Part of a small language model's weights: width 256, a variant of Adam for these matrices.
Each number is 50 + 15 x the weight over its row's rms, rounded and kept within 0 to 99. Layers, rows and columns count from 0. The size before them is the row's rms in percent of the matrix's.

# down: layer 13 MLP down (transposed), 512x256, rms 0.0475, rows 46-54, columns 0-255
# gate: layer 13 MLP gate, 512x256, rms 0.0554, rows 47-55, columns 0-255
# up: layer 13 MLP up, 512x256, rms 0.0548, rows 47-55, columns 0-255
down46 100:48 49 62 38 52 78 55 34 43 34 55 51 66 37 29 60 14 53 37 54 48 51 42 80 53 38 63 61 55 54 54 60 59 44 53 31 41 64 53 73 70 69 68 85 61 54 52 76 58 67 48 45 59 74 55 53 41 45 25 36 45 63 57 56 46 22 39 22 48 18 42 38 26 75 37 38 67 60 56 57 57 49 54 73 46 35 48 38 61 47 54 68 09 54 58 51 76 55 43 43 37 42 42 34 47 54 53 55 38 46 57 69 78 24 54 32 29 40 46 35 32 70 78 64 75 30 53 49 72 59 40 56 55 49 60 85 45 20 48 65 82 72 65 13 49 48 36 60 34 67 62 51 39 49 53 61 60 48 55 51 20 51 54 61 06 71 38 53 74 73 51 43 30 46 41 54 49 58 43 57 47 78 35 55 55 40 43 28 48 45 49 53 47 47 81 34 61 49 57 68 49 43 46 48 67 42 42 25 58 77 43 18 25 64 87 65 68 54 56 37 68 49 20 47 44 65 29 51 49 42 53 56 47 50 28 53 69 62 43 50 23 71 41 85 45 26 43 32 71 44 55 53 48 38 68 44
gate47 101:30 57 58 78 54 14 47 35 25 72 53 52 65 55 54 32 60 14 47 72 69 57 52 26 56 62 72 65 33 49 56 54 73 36 50 20 41 73 45 65 78 52 66 48 42 40 59 59 63 37 52 59 29 53 35 72 58 76 55 51 52 42 43 53 49 53 34 39 38 49 73 70 31 39 48 57 56 28 56 46 51 58 65 70 42 80 29 45 57 56 23 38 35 78 73 63 37 67 76 76 28 68 78 44 44 53 56 37 55 84 67 46 51 62 49 46 50 43 44 37 60 52 36 44 39 59 56 66 43 25 66 60 79 35 49 46 60 48 78 46 31 26 60 51 60 49 72 55 24 53 53 50 53 59 56 44 36 53 65 26 63 55 65 66 54 51 55 51 47 70 51 56 74 29 56 55 54 50 55 88 51 56 54 55 54 31 68 42 51 57 37 74 58 71 72 43 51 86 72 36 54 75 30 20 27 74 31 46 53 39 63 80 44 37 42 49 44 54 44 71 51 48 54 51 60 51 45 42 36 42 43 64 29 34 19 41 17 29 36 49 47 68 59 32 37 51 74 47 31 42 55 07 69 40 40 42
up47 098:68 67 70 60 46 44 63 62 38 26 57 58 60 53 44 12 76 24 65 39 68 36 25 43 55 25 36 62 46 68 28 40 60 32 55 37 45 58 51 54 65 35 21 61 49 65 57 50 57 49 33 30 34 44 56 43 73 63 42 46 31 70 46 88 59 67 28 84 34 43 53 37 75 38 59 46 46 68 40 44 83 43 77 50 38 44 64 60 49 34 57 44 29 45 50 26 66 49 66 43 49 54 60 42 82 60 72 32 30 43 38 45 47 23 34 26 66 25 45 48 58 36 56 42 38 31 76 41 38 82 52 63 54 59 35 50 58 46 27 15 50 67 48 40 39 41 60 27 32 72 33 53 37 36 35 49 69 55 46 46 45 34 27 37 58 36 37 39 32 52 69 26 30 65 51 42 26 33 69 61 58 40 49 55 50 30 28 57 36 38 67 45 44 58 34 57 58 51 49 24 56 84 43 47 51 67 76 68 56 46 39 68 25 39 58 40 58 67 63 86 52 42 82 55 47 62 74 74 46 34 78 47 55 33 42 34 52 51 40 66 64 47 46 67 51 34 36 60 60 43 39 49 39 21 42 39
down47 100:74 66 15 63 41 42 36 67 71 78 46 52 53 43 52 65 39 30 34 58 53 40 66 72 66 55 42 83 70 57 64 48 57 78 32 48 54 38 53 62 48 57 49 33 65 54 66 55 42 47 69 70 61 20 41 21 36 48 76 37 31 68 80 46 51 97 47 45 44 43 50 35 58 32 55 46 69 81 52 76 53 41 41 66 70 54 76 69 67 72 52 40 62 45 44 63 54 47 43 67 43 49 21 51 38 66 47 39 53 44 29 66 58 54 65 52 73 48 48 49 55 40 77 57 42 33 48 38 56 56 66 55 67 71 44 47 57 35 53 67 76 32 42 70 52 65 70 44 56 54 50 65 68 59 47 47 38 45 74 81 70 56 45 40 77 37 67 76 69 82 37 61 57 57 64 43 32 17 42 64 24 58 62 51 71 61 39 38 62 57 37 60 69 46 41 54 56 38 53 80 60 59 30 39 46 65 67 68 50 56 58 53 66 71 76 62 55 47 70 46 90 46 72 57 12 60 29 38 38 34 40 34 49 30 71 48 48 70 64 56 59 70 67 49 58 70 44 44 47 38 30 61 51 30 50 34
gate48 098:24 54 49 38 71 52 59 78 43 65 63 43 37 43 59 52 53 79 72 46 47 36 68 43 59 49 62 61 70 37 68 78 66 75 57 54 63 31 49 53 36 32 11 34 69 51 41 88 53 85 46 31 77 80 70 48 56 37 53 48 18 76 41 49 53 42 51 42 66 65 36 69 64 54 48 56 30 56 46 49 39 42 48 24 64 76 44 34 68 22 46 34 43 46 55 50 33 55 23 41 52 62 63 33 51 49 29 24 58 52 72 65 58 23 82 31 63 93 30 40 66 71 50 56 42 49 44 67 63 45 54 46 50 26 44 38 50 45 54 57 28 40 44 54 46 67 82 80 40 67 54 77 52 59 68 56 42 46 72 47 36 72 58 31 36 41 63 57 40 44 47 82 46 55 67 42 47 21 40 56 39 25 75 50 59 70 26 69 66 40 43 34 60 48 47 43 53 34 31 37 47 46 48 66 48 40 74 39 31 33 52 35 50 59 21 37 37 70 50 63 56 53 42 54 38 73 64 81 58 47 57 43 63 42 43 55 58 35 50 63 56 53 32 64 70 57 51 78 29 58 59 43 35 70 45 41
up48 097:48 66 54 48 42 37 32 68 93 56 57 41 36 52 55 69 37 51 40 32 37 70 54 60 35 60 68 66 46 54 48 45 68 27 55 36 76 72 64 80 37 47 46 26 42 41 40 27 56 62 29 43 38 42 43 60 66 33 62 25 39 50 29 61 55 54 55 46 44 71 63 44 46 69 48 47 33 52 39 23 40 62 83 36 70 68 41 79 51 57 57 70 39 50 67 36 44 27 56 57 64 68 61 61 40 63 72 55 47 34 59 41 54 57 35 48 67 58 38 62 33 74 61 63 50 35 30 59 38 59 43 56 43 76 68 53 69 40 39 30 94 21 27 65 24 63 28 74 35 60 46 52 34 48 73 77 41 57 71 45 27 44 57 76 33 50 63 34 35 51 56 59 57 41 42 41 41 42 54 67 45 76 53 66 18 64 38 61 34 22 79 66 47 49 44 56 44 33 66 25 50 65 61 39 54 23 56 57 52 75 56 38 62 35 51 42 74 56 50 42 20 25 54 46 52 58 45 67 27 65 70 40 38 47 40 36 62 78 66 72 35 81 28 49 49 31 36 24 51 54 53 33 38 59 47 71
down48 097:50 51 21 65 56 63 52 64 68 43 65 59 66 23 82 48 69 55 57 67 83 54 46 62 58 40 49 40 33 60 49 72 52 47 29 41 20 60 47 41 27 85 54 56 69 67 19 59 52 37 56 42 41 04 59 48 38 32 52 33 48 38 55 39 59 47 46 61 48 59 51 56 55 58 44 48 59 31 98 42 60 49 51 32 43 55 47 58 43 44 44 61 72 58 60 68 55 54 65 57 31 23 37 52 35 22 36 54 13 58 45 48 39 47 45 33 30 46 49 55 33 33 35 54 75 77 67 56 54 52 37 37 58 56 33 39 32 82 47 31 35 56 39 42 54 68 57 83 31 39 54 48 48 63 39 44 46 54 60 60 47 57 42 31 65 63 27 56 29 76 48 44 48 72 61 16 51 70 62 46 69 49 55 48 50 74 57 66 42 69 34 47 56 66 29 52 20 77 42 50 47 69 14 43 23 87 54 57 55 70 61 55 51 37 66 78 56 54 29 53 51 74 56 29 23 27 60 21 35 36 68 30 46 68 43 62 50 52 56 46 50 42 59 46 58 66 63 21 34 22 60 59 45 38 54 57
gate49 085:62 59 38 46 62 44 55 65 68 39 51 36 51 49 69 41 75 20 56 55 53 38 55 54 31 15 38 51 72 48 35 37 72 56 40 67 56 30 42 61 46 55 69 63 48 64 64 59 47 10 25 50 44 32 43 33 32 51 27 40 66 62 39 73 40 51 60 38 15 55 57 65 53 42 53 47 35 40 15 73 61 25 33 22 62 33 56 54 24 60 51 44 51 65 33 49 73 58 73 21 41 41 55 64 68 59 51 70 96 43 60 49 44 68 60 57 31 31 18 66 42 69 69 42 67 57 39 12 51 54 59 36 46 35 39 54 80 58 67 80 59 59 67 30 35 69 66 64 65 55 28 64 48 80 62 58 69 43 39 54 56 54 46 61 70 55 32 47 48 57 50 40 57 59 50 12 29 45 52 30 57 54 64 69 50 53 55 38 26 60 74 51 78 48 48 28 34 70 77 65 62 63 45 33 24 51 21 57 60 46 50 40 53 26 57 58 39 51 40 63 63 56 57 58 71 56 52 64 46 40 45 50 38 40 61 75 12 58 49 45 51 23 47 68 44 61 50 41 54 46 39 56 48 65 53 80
up49 090:54 69 33 33 60 55 32 37 41 60 39 61 39 50 75 21 61 79 22 51 50 39 70 30 46 83 53 64 53 59 57 52 50 65 57 51 56 67 33 49 43 37 43 57 66 71 70 56 65 44 26 62 74 46 51 72 40 52 47 46 44 63 48 54 47 46 46 60 53 36 66 52 50 64 62 34 57 26 20 46 42 33 61 56 57 55 42 40 47 71 42 30 49 61 47 36 38 47 48 80 29 52 45 31 59 75 44 64 39 47 27 62 70 72 40 72 35 44 64 68 34 37 49 63 82 47 41 54 85 61 65 53 80 62 63 68 62 55 31 87 25 84 28 41 48 22 30 31 43 34 52 86 39 61 45 34 41 77 63 61 56 35 52 74 60 60 53 44 47 49 20 51 54 92 60 21 34 47 54 45 61 32 44 26 56 64 54 56 45 33 39 53 66 23 40 41 43 78 78 53 68 41 39 31 24 83 56 37 37 48 56 43 32 40 48 60 54 68 16 48 43 45 42 43 44 53 69 13 42 63 43 37 64 42 65 36 44 42 50 42 68 44 50 31 55 65 49 40 37 37 70 42 43 68 61 58
down49 089:28 49 83 77 34 41 58 66 59 23 40 53 50 43 36 62 51 40 40 60 39 52 28 35 42 38 56 54 41 56 28 59 39 45 39 28 37 23 62 57 33 60 51 38 69 27 35 42 50 68 74 53 45 45 08 56 65 36 53 71 71 65 36 47 38 51 52 43 39 73 48 31 78 36 46 64 46 46 56 33 15 36 52 66 56 48 36 63 47 33 45 51 58 73 32 56 36 21 41 49 26 59 30 47 40 65 29 37 38 65 44 43 49 50 63 31 64 50 71 57 74 27 62 63 41 48 57 68 33 55 30 54 25 38 53 58 66 43 55 38 46 44 69 58 21 85 39 49 40 37 47 50 35 59 60 64 20 36 51 28 24 50 36 70 33 37 57 60 27 41 46 48 41 56 38 60 41 52 46 36 41 36 37 40 28 27 47 59 37 62 47 74 35 55 58 35 44 50 38 45 38 66 39 82 73 47 45 69 56 58 51 51 33 23 71 35 50 35 22 40 65 34 34 77 53 47 44 53 35 61 77 39 54 34 53 59 50 77 71 72 27 39 57 44 36 45 70 82 61 72 17 49 81 11 49 40
gate50 087:48 54 52 92 53 75 53 61 40 67 64 63 23 40 48 55 50 34 31 58 58 34 46 56 45 33 30 70 50 53 26 75 53 45 50 66 59 44 10 31 63 39 37 47 65 34 27 43 52 68 37 57 46 23 58 74 56 61 47 55 56 36 43 50 59 49 58 49 64 55 25 24 51 65 56 61 48 22 62 30 55 55 52 51 69 67 77 27 42 46 68 30 40 55 83 35 44 46 39 43 77 67 39 63 59 60 42 50 53 51 46 42 54 60 41 42 52 47 66 28 37 46 51 65 76 52 60 62 63 41 56 39 52 52 38 53 44 62 71 37 24 66 52 38 38 51 35 56 68 63 37 66 51 49 60 16 39 42 62 41 51 64 50 23 48 37 51 53 74 78 60 31 47 35 38 34 56 40 11 69 67 51 79 51 37 55 31 71 48 44 68 43 44 69 38 29 70 55 80 57 66 59 49 63 53 39 43 47 48 52 63 60 41 15 31 55 43 73 38 52 31 57 52 57 17 30 57 57 67 29 59 44 43 43 25 78 44 18 18 37 48 62 69 42 32 31 62 58 34 50 07 46 40 76 14 34
up50 094:41 50 27 45 53 56 55 28 61 47 60 25 35 35 45 62 59 42 41 45 33 63 83 86 56 39 67 18 59 34 06 42 37 73 33 36 74 69 75 34 50 59 37 53 48 69 62 38 67 61 67 49 43 45 54 62 74 27 16 42 27 49 40 67 31 51 49 71 46 27 29 30 45 60 46 40 68 38 77 51 85 82 50 38 06 34 29 50 57 45 63 76 70 46 39 67 47 57 39 66 54 56 43 27 37 53 81 59 57 66 67 38 42 55 47 52 68 35 31 56 73 19 64 52 73 59 26 52 48 52 41 76 28 50 43 32 49 66 41 58 81 46 36 80 41 46 43 59 37 35 58 54 56 72 66 37 43 58 62 48 51 59 58 44 52 49 48 72 34 44 82 55 71 42 52 65 33 38 52 27 38 62 51 34 71 34 43 61 41 42 38 22 37 34 47 62 52 44 66 49 27 77 65 48 43 50 82 48 76 39 57 61 33 49 74 40 46 54 72 46 57 64 60 34 38 35 68 39 49 47 51 38 53 58 46 70 45 58 56 62 54 59 59 35 62 59 44 46 42 48 74 76 50 55 42 42
down50 092:53 55 59 57 39 52 33 16 57 36 25 41 76 49 62 46 53 24 46 19 44 57 24 69 50 58 44 39 45 89 38 42 51 40 53 54 39 49 20 54 51 63 42 40 43 31 54 74 51 31 73 33 41 62 56 27 52 62 71 49 24 91 25 47 64 89 38 38 25 47 62 60 58 62 43 28 22 26 42 48 51 36 66 46 58 68 48 33 52 39 51 63 73 64 80 71 46 37 46 57 52 58 66 42 71 73 47 37 43 44 29 39 43 48 45 57 69 32 49 38 27 43 38 50 44 63 40 52 40 71 59 13 58 44 44 46 44 41 51 70 50 55 46 43 51 50 61 74 42 37 39 47 62 36 65 57 53 39 23 76 45 64 64 69 60 72 56 55 71 72 59 45 60 56 45 43 59 62 61 59 53 41 31 40 54 40 61 26 31 31 63 62 42 28 40 33 48 47 47 92 50 43 64 53 86 78 45 47 52 60 53 66 38 52 31 46 62 28 50 37 64 24 43 64 44 59 26 68 49 74 27 36 34 98 71 46 62 36 59 54 42 30 23 37 54 37 68 67 67 62 39 38 47 50 31 47
gate51 092:49 51 46 31 44 63 43 41 38 51 45 52 36 50 58 60 63 42 36 49 58 55 33 65 39 17 46 46 88 55 59 57 27 14 27 39 50 47 50 73 48 46 76 28 55 34 46 30 61 40 59 68 47 26 60 67 46 62 56 54 46 38 69 62 28 63 36 72 65 46 47 69 33 52 44 36 56 19 73 64 46 57 51 71 42 57 38 48 52 56 11 36 23 74 68 65 39 31 54 43 29 46 62 62 62 63 73 60 69 65 49 36 59 43 63 65 45 22 31 31 51 75 59 33 40 55 64 65 66 47 41 10 41 84 52 33 74 78 35 56 52 23 42 22 74 43 66 55 45 61 51 59 65 72 52 48 31 18 51 49 52 50 50 34 48 54 51 47 59 74 47 26 65 51 61 61 33 63 63 30 64 19 73 20 63 47 77 57 63 30 56 74 29 31 35 38 39 70 59 50 33 39 61 53 55 42 49 44 19 64 42 32 33 68 38 36 57 52 51 57 51 64 40 44 27 43 50 57 66 42 66 27 48 52 35 64 45 60 66 69 55 36 70 24 33 16 59 44 48 39 47 61 24 38 65 47
up51 093:69 09 59 56 44 56 42 34 54 50 54 47 77 43 29 50 50 76 56 72 51 44 48 47 62 48 31 58 84 63 48 60 57 49 71 56 59 52 57 52 69 48 61 25 22 42 50 26 65 55 65 56 43 54 46 33 61 41 50 16 89 75 52 36 56 65 48 64 20 63 38 51 28 54 48 42 58 28 69 62 83 53 55 59 38 70 39 30 47 59 38 62 40 62 42 58 70 81 53 53 35 40 32 45 40 84 79 90 61 37 30 77 83 61 57 55 40 55 77 64 42 61 59 52 56 61 51 51 44 54 69 81 55 59 70 45 48 59 54 59 58 41 52 51 35 34 84 77 51 30 75 55 66 36 66 47 42 56 44 44 49 81 42 64 41 48 38 64 35 23 54 44 56 48 52 70 49 36 42 47 40 12 52 35 35 56 58 28 55 68 50 41 51 31 34 47 47 65 42 55 68 53 62 48 53 70 48 45 59 51 50 27 32 77 34 39 58 65 70 35 56 45 27 35 42 22 52 36 39 56 65 54 62 05 50 69 67 60 32 46 39 37 32 53 69 61 60 39 40 31 53 24 23 44 56 46
down51 092:13 49 70 48 29 47 40 49 63 29 56 73 52 58 49 66 65 53 57 33 48 37 71 43 61 23 48 45 49 44 67 47 57 44 48 38 21 44 65 68 37 72 36 46 54 37 40 74 24 63 58 75 50 65 58 32 32 74 72 38 37 39 59 19 42 31 61 52 39 63 37 50 41 58 50 63 53 45 38 23 29 48 43 19 55 60 57 23 45 41 62 32 68 55 36 35 48 29 25 34 34 63 59 42 56 51 58 41 25 38 73 30 60 49 80 42 62 34 61 73 77 80 71 45 42 46 32 57 52 33 54 45 27 43 28 39 65 68 51 36 39 31 32 43 64 33 29 43 54 29 90 38 58 59 53 43 46 39 63 33 46 59 28 53 33 37 53 52 71 46 49 45 40 54 08 39 57 64 65 38 63 40 51 72 46 25 63 58 39 45 65 49 67 54 49 45 24 57 59 32 59 45 70 74 56 48 46 66 56 67 40 71 48 48 54 28 30 67 43 29 35 51 58 58 41 47 43 53 50 48 42 27 41 38 70 27 66 46 47 38 39 63 42 41 21 83 67 50 79 99 47 69 51 55 34 49
gate52 091:47 69 51 29 21 37 60 55 45 26 62 36 84 67 51 49 55 66 48 15 46 43 49 77 52 34 55 48 53 70 54 28 59 49 67 67 79 45 42 65 75 58 56 41 65 33 50 90 43 47 42 59 29 72 61 71 37 44 39 06 33 41 48 54 49 62 55 52 44 51 59 77 31 54 66 46 49 51 81 83 18 33 48 63 56 59 24 64 40 71 23 15 41 56 35 58 23 66 64 31 58 38 56 31 50 63 63 44 68 66 51 73 75 39 40 50 54 35 34 40 38 49 33 51 49 28 30 67 44 80 60 48 19 30 32 59 36 59 64 42 68 38 66 51 52 45 38 63 45 55 40 27 47 32 38 57 46 53 62 55 51 66 49 31 79 43 41 63 29 60 75 38 50 62 66 39 55 60 58 53 58 57 53 28 67 26 51 24 45 29 39 43 66 52 49 44 43 55 54 40 75 53 66 44 58 35 13 77 44 61 34 77 61 49 52 36 20 42 61 53 70 56 61 40 33 64 28 23 43 44 48 56 61 57 61 41 43 47 76 42 42 54 58 16 51 43 51 42 65 25 55 45 47 41 46 62
up52 094:68 52 64 45 68 67 38 37 72 48 51 63 38 55 51 21 31 44 34 62 37 17 45 55 70 48 70 59 76 20 36 67 52 59 63 70 69 41 51 54 45 54 47 40 74 51 64 43 60 75 50 44 43 32 48 67 60 32 50 66 24 48 46 60 48 38 54 50 41 57 51 21 89 57 31 58 60 29 61 50 29 29 71 54 30 33 51 39 57 41 44 51 40 39 47 43 49 38 53 65 67 80 64 45 56 44 54 33 65 44 01 55 48 71 57 43 35 29 42 64 62 53 51 41 52 69 77 51 33 71 32 70 35 51 35 16 66 38 71 45 41 67 24 46 35 76 60 55 47 50 59 53 77 44 51 06 22 48 27 51 34 42 49 69 44 33 42 64 41 27 51 36 43 46 56 38 57 51 49 47 31 26 43 57 28 51 54 38 48 40 77 49 51 41 64 64 58 52 82 34 31 41 55 38 67 57 61 73 51 36 62 69 43 21 68 46 52 69 18 37 54 34 07 48 49 71 58 46 45 51 50 56 74 64 55 49 51 31 86 74 36 45 61 53 55 45 38 58 80 58 43 32 37 70 50 36
down52 095:96 53 48 65 74 24 47 61 58 36 54 34 76 54 46 65 28 52 53 33 57 74 64 44 53 72 14 53 38 53 70 50 69 27 38 62 32 66 69 46 37 57 54 39 62 41 41 27 78 29 37 64 31 38 73 31 49 36 33 36 39 83 45 65 42 57 59 58 58 39 62 41 80 53 57 28 84 35 39 37 69 38 38 55 44 58 42 47 59 70 68 49 53 53 58 64 35 54 69 52 54 44 65 43 33 51 51 70 29 21 29 69 53 33 47 20 31 54 66 46 45 56 63 51 69 24 83 54 59 33 57 51 38 67 45 74 62 70 52 63 42 40 70 83 31 54 70 41 59 55 40 56 31 47 57 38 50 59 61 38 71 37 77 78 64 45 61 79 72 54 55 68 73 57 81 56 32 42 37 63 46 44 46 38 74 35 63 50 33 69 27 42 54 52 57 68 25 46 32 17 44 50 60 49 54 57 53 62 49 46 30 38 45 52 50 59 62 39 62 42 60 31 44 65 73 52 36 42 55 32 54 54 26 43 59 77 37 32 41 26 54 33 52 29 53 73 54 61 50 74 41 42 53 81 61 64
gate53 097:65 42 45 93 51 35 42 53 34 39 43 72 30 46 47 32 57 50 70 33 74 56 40 74 49 80 33 39 64 42 36 33 23 37 35 36 57 45 42 47 40 46 49 62 53 57 66 47 39 47 11 09 15 28 34 34 23 45 57 62 51 24 41 48 47 43 56 56 61 72 52 57 67 41 40 63 26 54 50 82 49 42 92 47 30 61 31 39 64 56 24 45 44 48 22 29 50 52 30 70 61 50 46 63 44 52 53 44 58 60 40 19 39 41 71 44 44 40 77 52 51 50 53 59 59 43 44 75 62 53 63 24 45 60 52 35 43 37 61 74 55 59 35 62 57 31 83 67 55 45 58 57 54 30 54 28 76 37 70 73 62 55 44 40 56 52 64 33 59 67 45 37 60 45 63 69 45 64 75 55 64 34 26 17 53 42 66 51 73 61 48 44 64 81 43 45 64 63 70 38 43 43 56 43 30 35 50 33 61 31 52 62 42 53 78 83 39 39 42 47 49 33 62 36 60 43 47 52 82 43 52 53 32 54 53 81 35 69 67 56 64 36 68 58 55 67 58 45 56 66 53 57 64 84 54 75
up53 098:71 47 55 52 38 51 38 37 25 60 64 36 86 68 37 29 46 58 32 43 26 47 46 50 53 68 58 60 56 45 48 51 34 60 46 64 52 62 81 71 77 44 45 55 44 71 35 77 74 43 49 45 67 40 70 50 18 35 44 51 63 36 34 33 42 46 64 34 38 41 36 42 61 24 65 31 38 50 52 84 52 38 65 63 70 53 74 63 40 48 44 40 27 65 56 31 46 63 76 81 58 31 28 38 51 41 47 53 34 58 28 52 42 70 65 34 56 37 63 43 66 53 45 67 53 56 52 50 72 52 48 47 77 51 54 47 61 62 67 61 42 44 10 57 72 52 31 33 43 35 61 38 72 63 36 41 59 42 38 68 62 49 67 72 51 38 24 38 57 51 48 38 67 43 81 70 50 39 34 35 59 60 22 20 30 41 36 18 38 53 47 47 70 61 74 72 50 65 53 58 45 36 53 44 38 55 43 35 75 61 38 40 45 28 74 70 75 29 24 58 39 57 59 47 56 37 55 36 65 62 29 43 22 89 47 56 23 62 27 80 77 43 29 58 38 42 21 39 33 41 55 54 57 58 57 36
down53 098:48 78 40 38 32 28 44 59 60 37 51 46 54 35 50 23 60 15 56 64 39 57 34 40 73 78 68 28 68 44 43 50 81 65 72 58 36 42 56 71 53 34 31 72 37 52 58 53 64 59 47 50 56 29 54 50 62 63 31 28 38 82 52 40 45 40 45 26 36 61 69 50 70 58 30 47 63 62 54 20 39 68 19 45 54 52 60 77 23 47 68 22 47 64 44 41 34 43 79 29 50 46 16 59 78 44 65 55 53 69 51 42 48 44 46 49 67 64 66 55 28 61 47 43 29 41 65 33 38 52 44 44 45 36 47 57 58 38 58 60 67 55 40 58 54 36 50 58 26 42 67 37 78 58 25 59 63 24 47 38 51 85 36 72 46 58 89 76 49 58 67 68 59 34 63 55 37 37 56 11 46 46 70 50 62 64 27 34 57 26 60 49 55 53 73 31 48 23 62 39 93 42 56 47 62 63 55 53 51 45 46 33 71 33 53 30 35 56 33 61 69 70 23 43 50 44 58 49 49 67 35 41 35 31 39 30 55 51 55 40 66 34 53 74 40 75 54 70 37 47 48 39 46 42 49 27
gate54 104:54 18 35 45 65 52 43 82 48 60 63 54 65 33 69 18 64 69 36 46 53 53 70 44 24 30 60 33 36 46 62 74 75 33 48 58 84 38 85 24 44 63 42 44 37 55 43 57 76 51 32 53 41 57 62 28 70 24 70 57 67 61 47 32 61 22 16 43 63 58 73 34 78 56 51 57 81 56 36 72 49 63 29 42 67 55 39 55 40 58 43 67 34 53 35 41 64 47 51 49 81 60 71 51 24 70 69 50 62 73 31 53 74 62 62 55 36 16 52 56 51 53 61 68 44 58 47 62 58 47 55 43 57 63 41 58 63 57 56 71 60 44 49 17 55 35 90 61 50 55 57 52 64 41 44 53 35 41 70 40 43 66 50 63 30 60 45 47 39 37 44 49 34 47 41 51 35 58 58 47 59 11 40 27 63 37 44 80 78 48 34 58 40 44 48 47 31 46 47 53 72 65 70 46 62 63 44 64 49 76 60 32 44 36 63 26 48 44 38 74 35 31 26 66 54 19 62 65 45 44 38 41 40 43 74 61 31 49 51 73 40 59 46 32 51 44 53 48 43 59 65 65 44 54 07 39
up54 098:34 34 38 52 71 50 27 61 40 82 51 39 55 54 40 46 29 49 57 61 61 12 57 49 60 48 48 49 60 40 21 66 22 50 36 25 49 46 26 74 63 22 55 73 12 33 52 54 64 70 47 22 55 61 34 29 50 26 33 52 38 58 65 37 53 55 60 60 62 45 40 26 61 63 52 25 52 45 66 51 47 27 68 64 44 79 44 66 31 68 66 44 53 60 51 45 61 28 43 42 50 35 55 43 48 29 64 57 67 60 60 40 55 39 69 65 57 57 34 69 51 21 46 65 32 64 73 55 65 48 47 41 55 61 43 30 66 42 49 60 54 47 60 28 64 09 36 56 54 40 45 56 63 28 63 61 60 40 62 50 40 44 42 38 44 77 56 41 58 47 38 28 55 78 30 67 57 49 51 37 61 32 66 45 62 83 59 73 47 58 24 53 41 29 78 49 31 59 41 65 72 47 29 70 40 46 55 67 53 57 85 72 55 62 56 59 65 22 67 51 69 69 39 55 32 41 64 09 69 67 54 77 62 41 48 53 65 68 66 28 42 43 77 31 40 47 39 46 30 46 68 72 23 40 47 29
down54 099:36 65 40 38 69 34 40 20 69 43 51 68 36 49 41 52 45 30 31 31 60 42 31 64 26 60 55 79 48 32 39 55 53 66 61 71 42 59 64 29 70 75 75 58 38 59 41 47 33 40 56 67 58 45 46 62 19 33 69 21 33 37 25 50 41 85 50 58 30 64 77 55 25 64 61 61 47 53 46 48 46 50 55 41 41 60 63 58 59 46 64 38 54 51 44 65 41 42 60 58 65 67 66 63 62 94 78 50 72 65 33 35 49 62 33 18 33 58 48 45 32 70 47 74 44 23 46 60 54 57 46 68 34 31 45 34 46 47 55 31 60 62 62 89 41 43 38 39 51 62 70 31 77 79 41 58 33 34 28 36 80 71 65 34 22 59 51 71 77 53 62 23 46 64 67 46 84 56 20 57 62 29 30 76 57 34 52 54 64 61 58 47 39 51 31 50 42 69 57 77 37 48 35 43 64 43 71 43 48 57 58 44 46 41 39 66 36 42 51 47 39 34 65 43 73 69 50 38 55 46 42 61 33 52 58 36 57 58 56 23 44 42 62 59 54 72 40 45 38 82 42 64 58 49 60 76
gate55 088:57 40 93 62 30 27 33 56 38 57 78 31 35 74 58 51 55 40 64 21 29 39 48 32 62 33 44 49 39 68 51 48 68 71 55 35 69 39 50 60 47 36 66 44 64 33 58 41 53 42 34 52 40 22 55 63 56 32 48 43 41 71 32 58 50 71 26 55 64 55 52 44 60 56 49 54 65 46 51 62 19 68 54 32 55 44 51 44 28 18 55 67 45 76 83 34 76 40 79 39 57 34 64 51 56 40 44 32 35 38 59 71 36 50 51 57 68 39 88 19 23 67 45 39 38 47 10 46 58 73 55 51 31 20 39 63 37 40 64 35 59 48 50 51 54 46 35 37 73 55 31 32 55 36 72 53 63 27 45 52 26 67 39 54 60 63 46 84 37 54 44 67 54 55 53 52 58 55 42 55 38 40 32 58 55 50 51 46 44 29 62 62 32 62 63 26 52 31 76 67 69 59 25 63 79 68 41 58 52 66 51 50 47 61 44 58 36 53 52 30 33 49 58 49 65 67 16 75 20 56 28 55 29 49 66 29 57 59 50 76 76 62 66 51 51 32 75 43 47 56 66 53 61 51 29 75
up55 115:34 68 81 54 36 52 49 39 45 63 50 62 47 68 68 51 77 59 55 19 53 33 36 26 87 45 51 35 70 71 35 60 60 47 41 41 48 43 49 59 47 26 36 09 35 63 50 37 35 44 35 43 13 26 40 69 57 41 43 43 50 64 41 54 66 53 39 45 46 54 35 65 31 39 30 54 63 62 53 48 23 46 58 25 45 61 41 55 57 12 65 50 32 56 52 33 57 65 68 65 50 47 62 36 66 45 43 37 53 52 55 62 53 28 74 64 58 67 72 40 54 59 57 47 47 43 32 36 46 68 41 65 52 42 13 65 69 28 59 46 61 38 61 47 49 59 47 65 65 48 50 44 67 38 40 62 39 42 34 90 41 27 44 72 54 55 60 62 34 64 56 45 46 57 40 45 35 69 49 29 43 04 32 53 45 43 50 40 48 28 58 72 17 72 57 29 66 52 64 68 74 74 41 50 77 61 41 67 42 64 63 65 57 57 66 80 10 65 63 67 46 55 51 34 71 38 36 75 42 47 37 37 45 32 58 30 34 57 69 66 52 31 60 53 38 25 55 22 60 74 65 76 41 50 47 63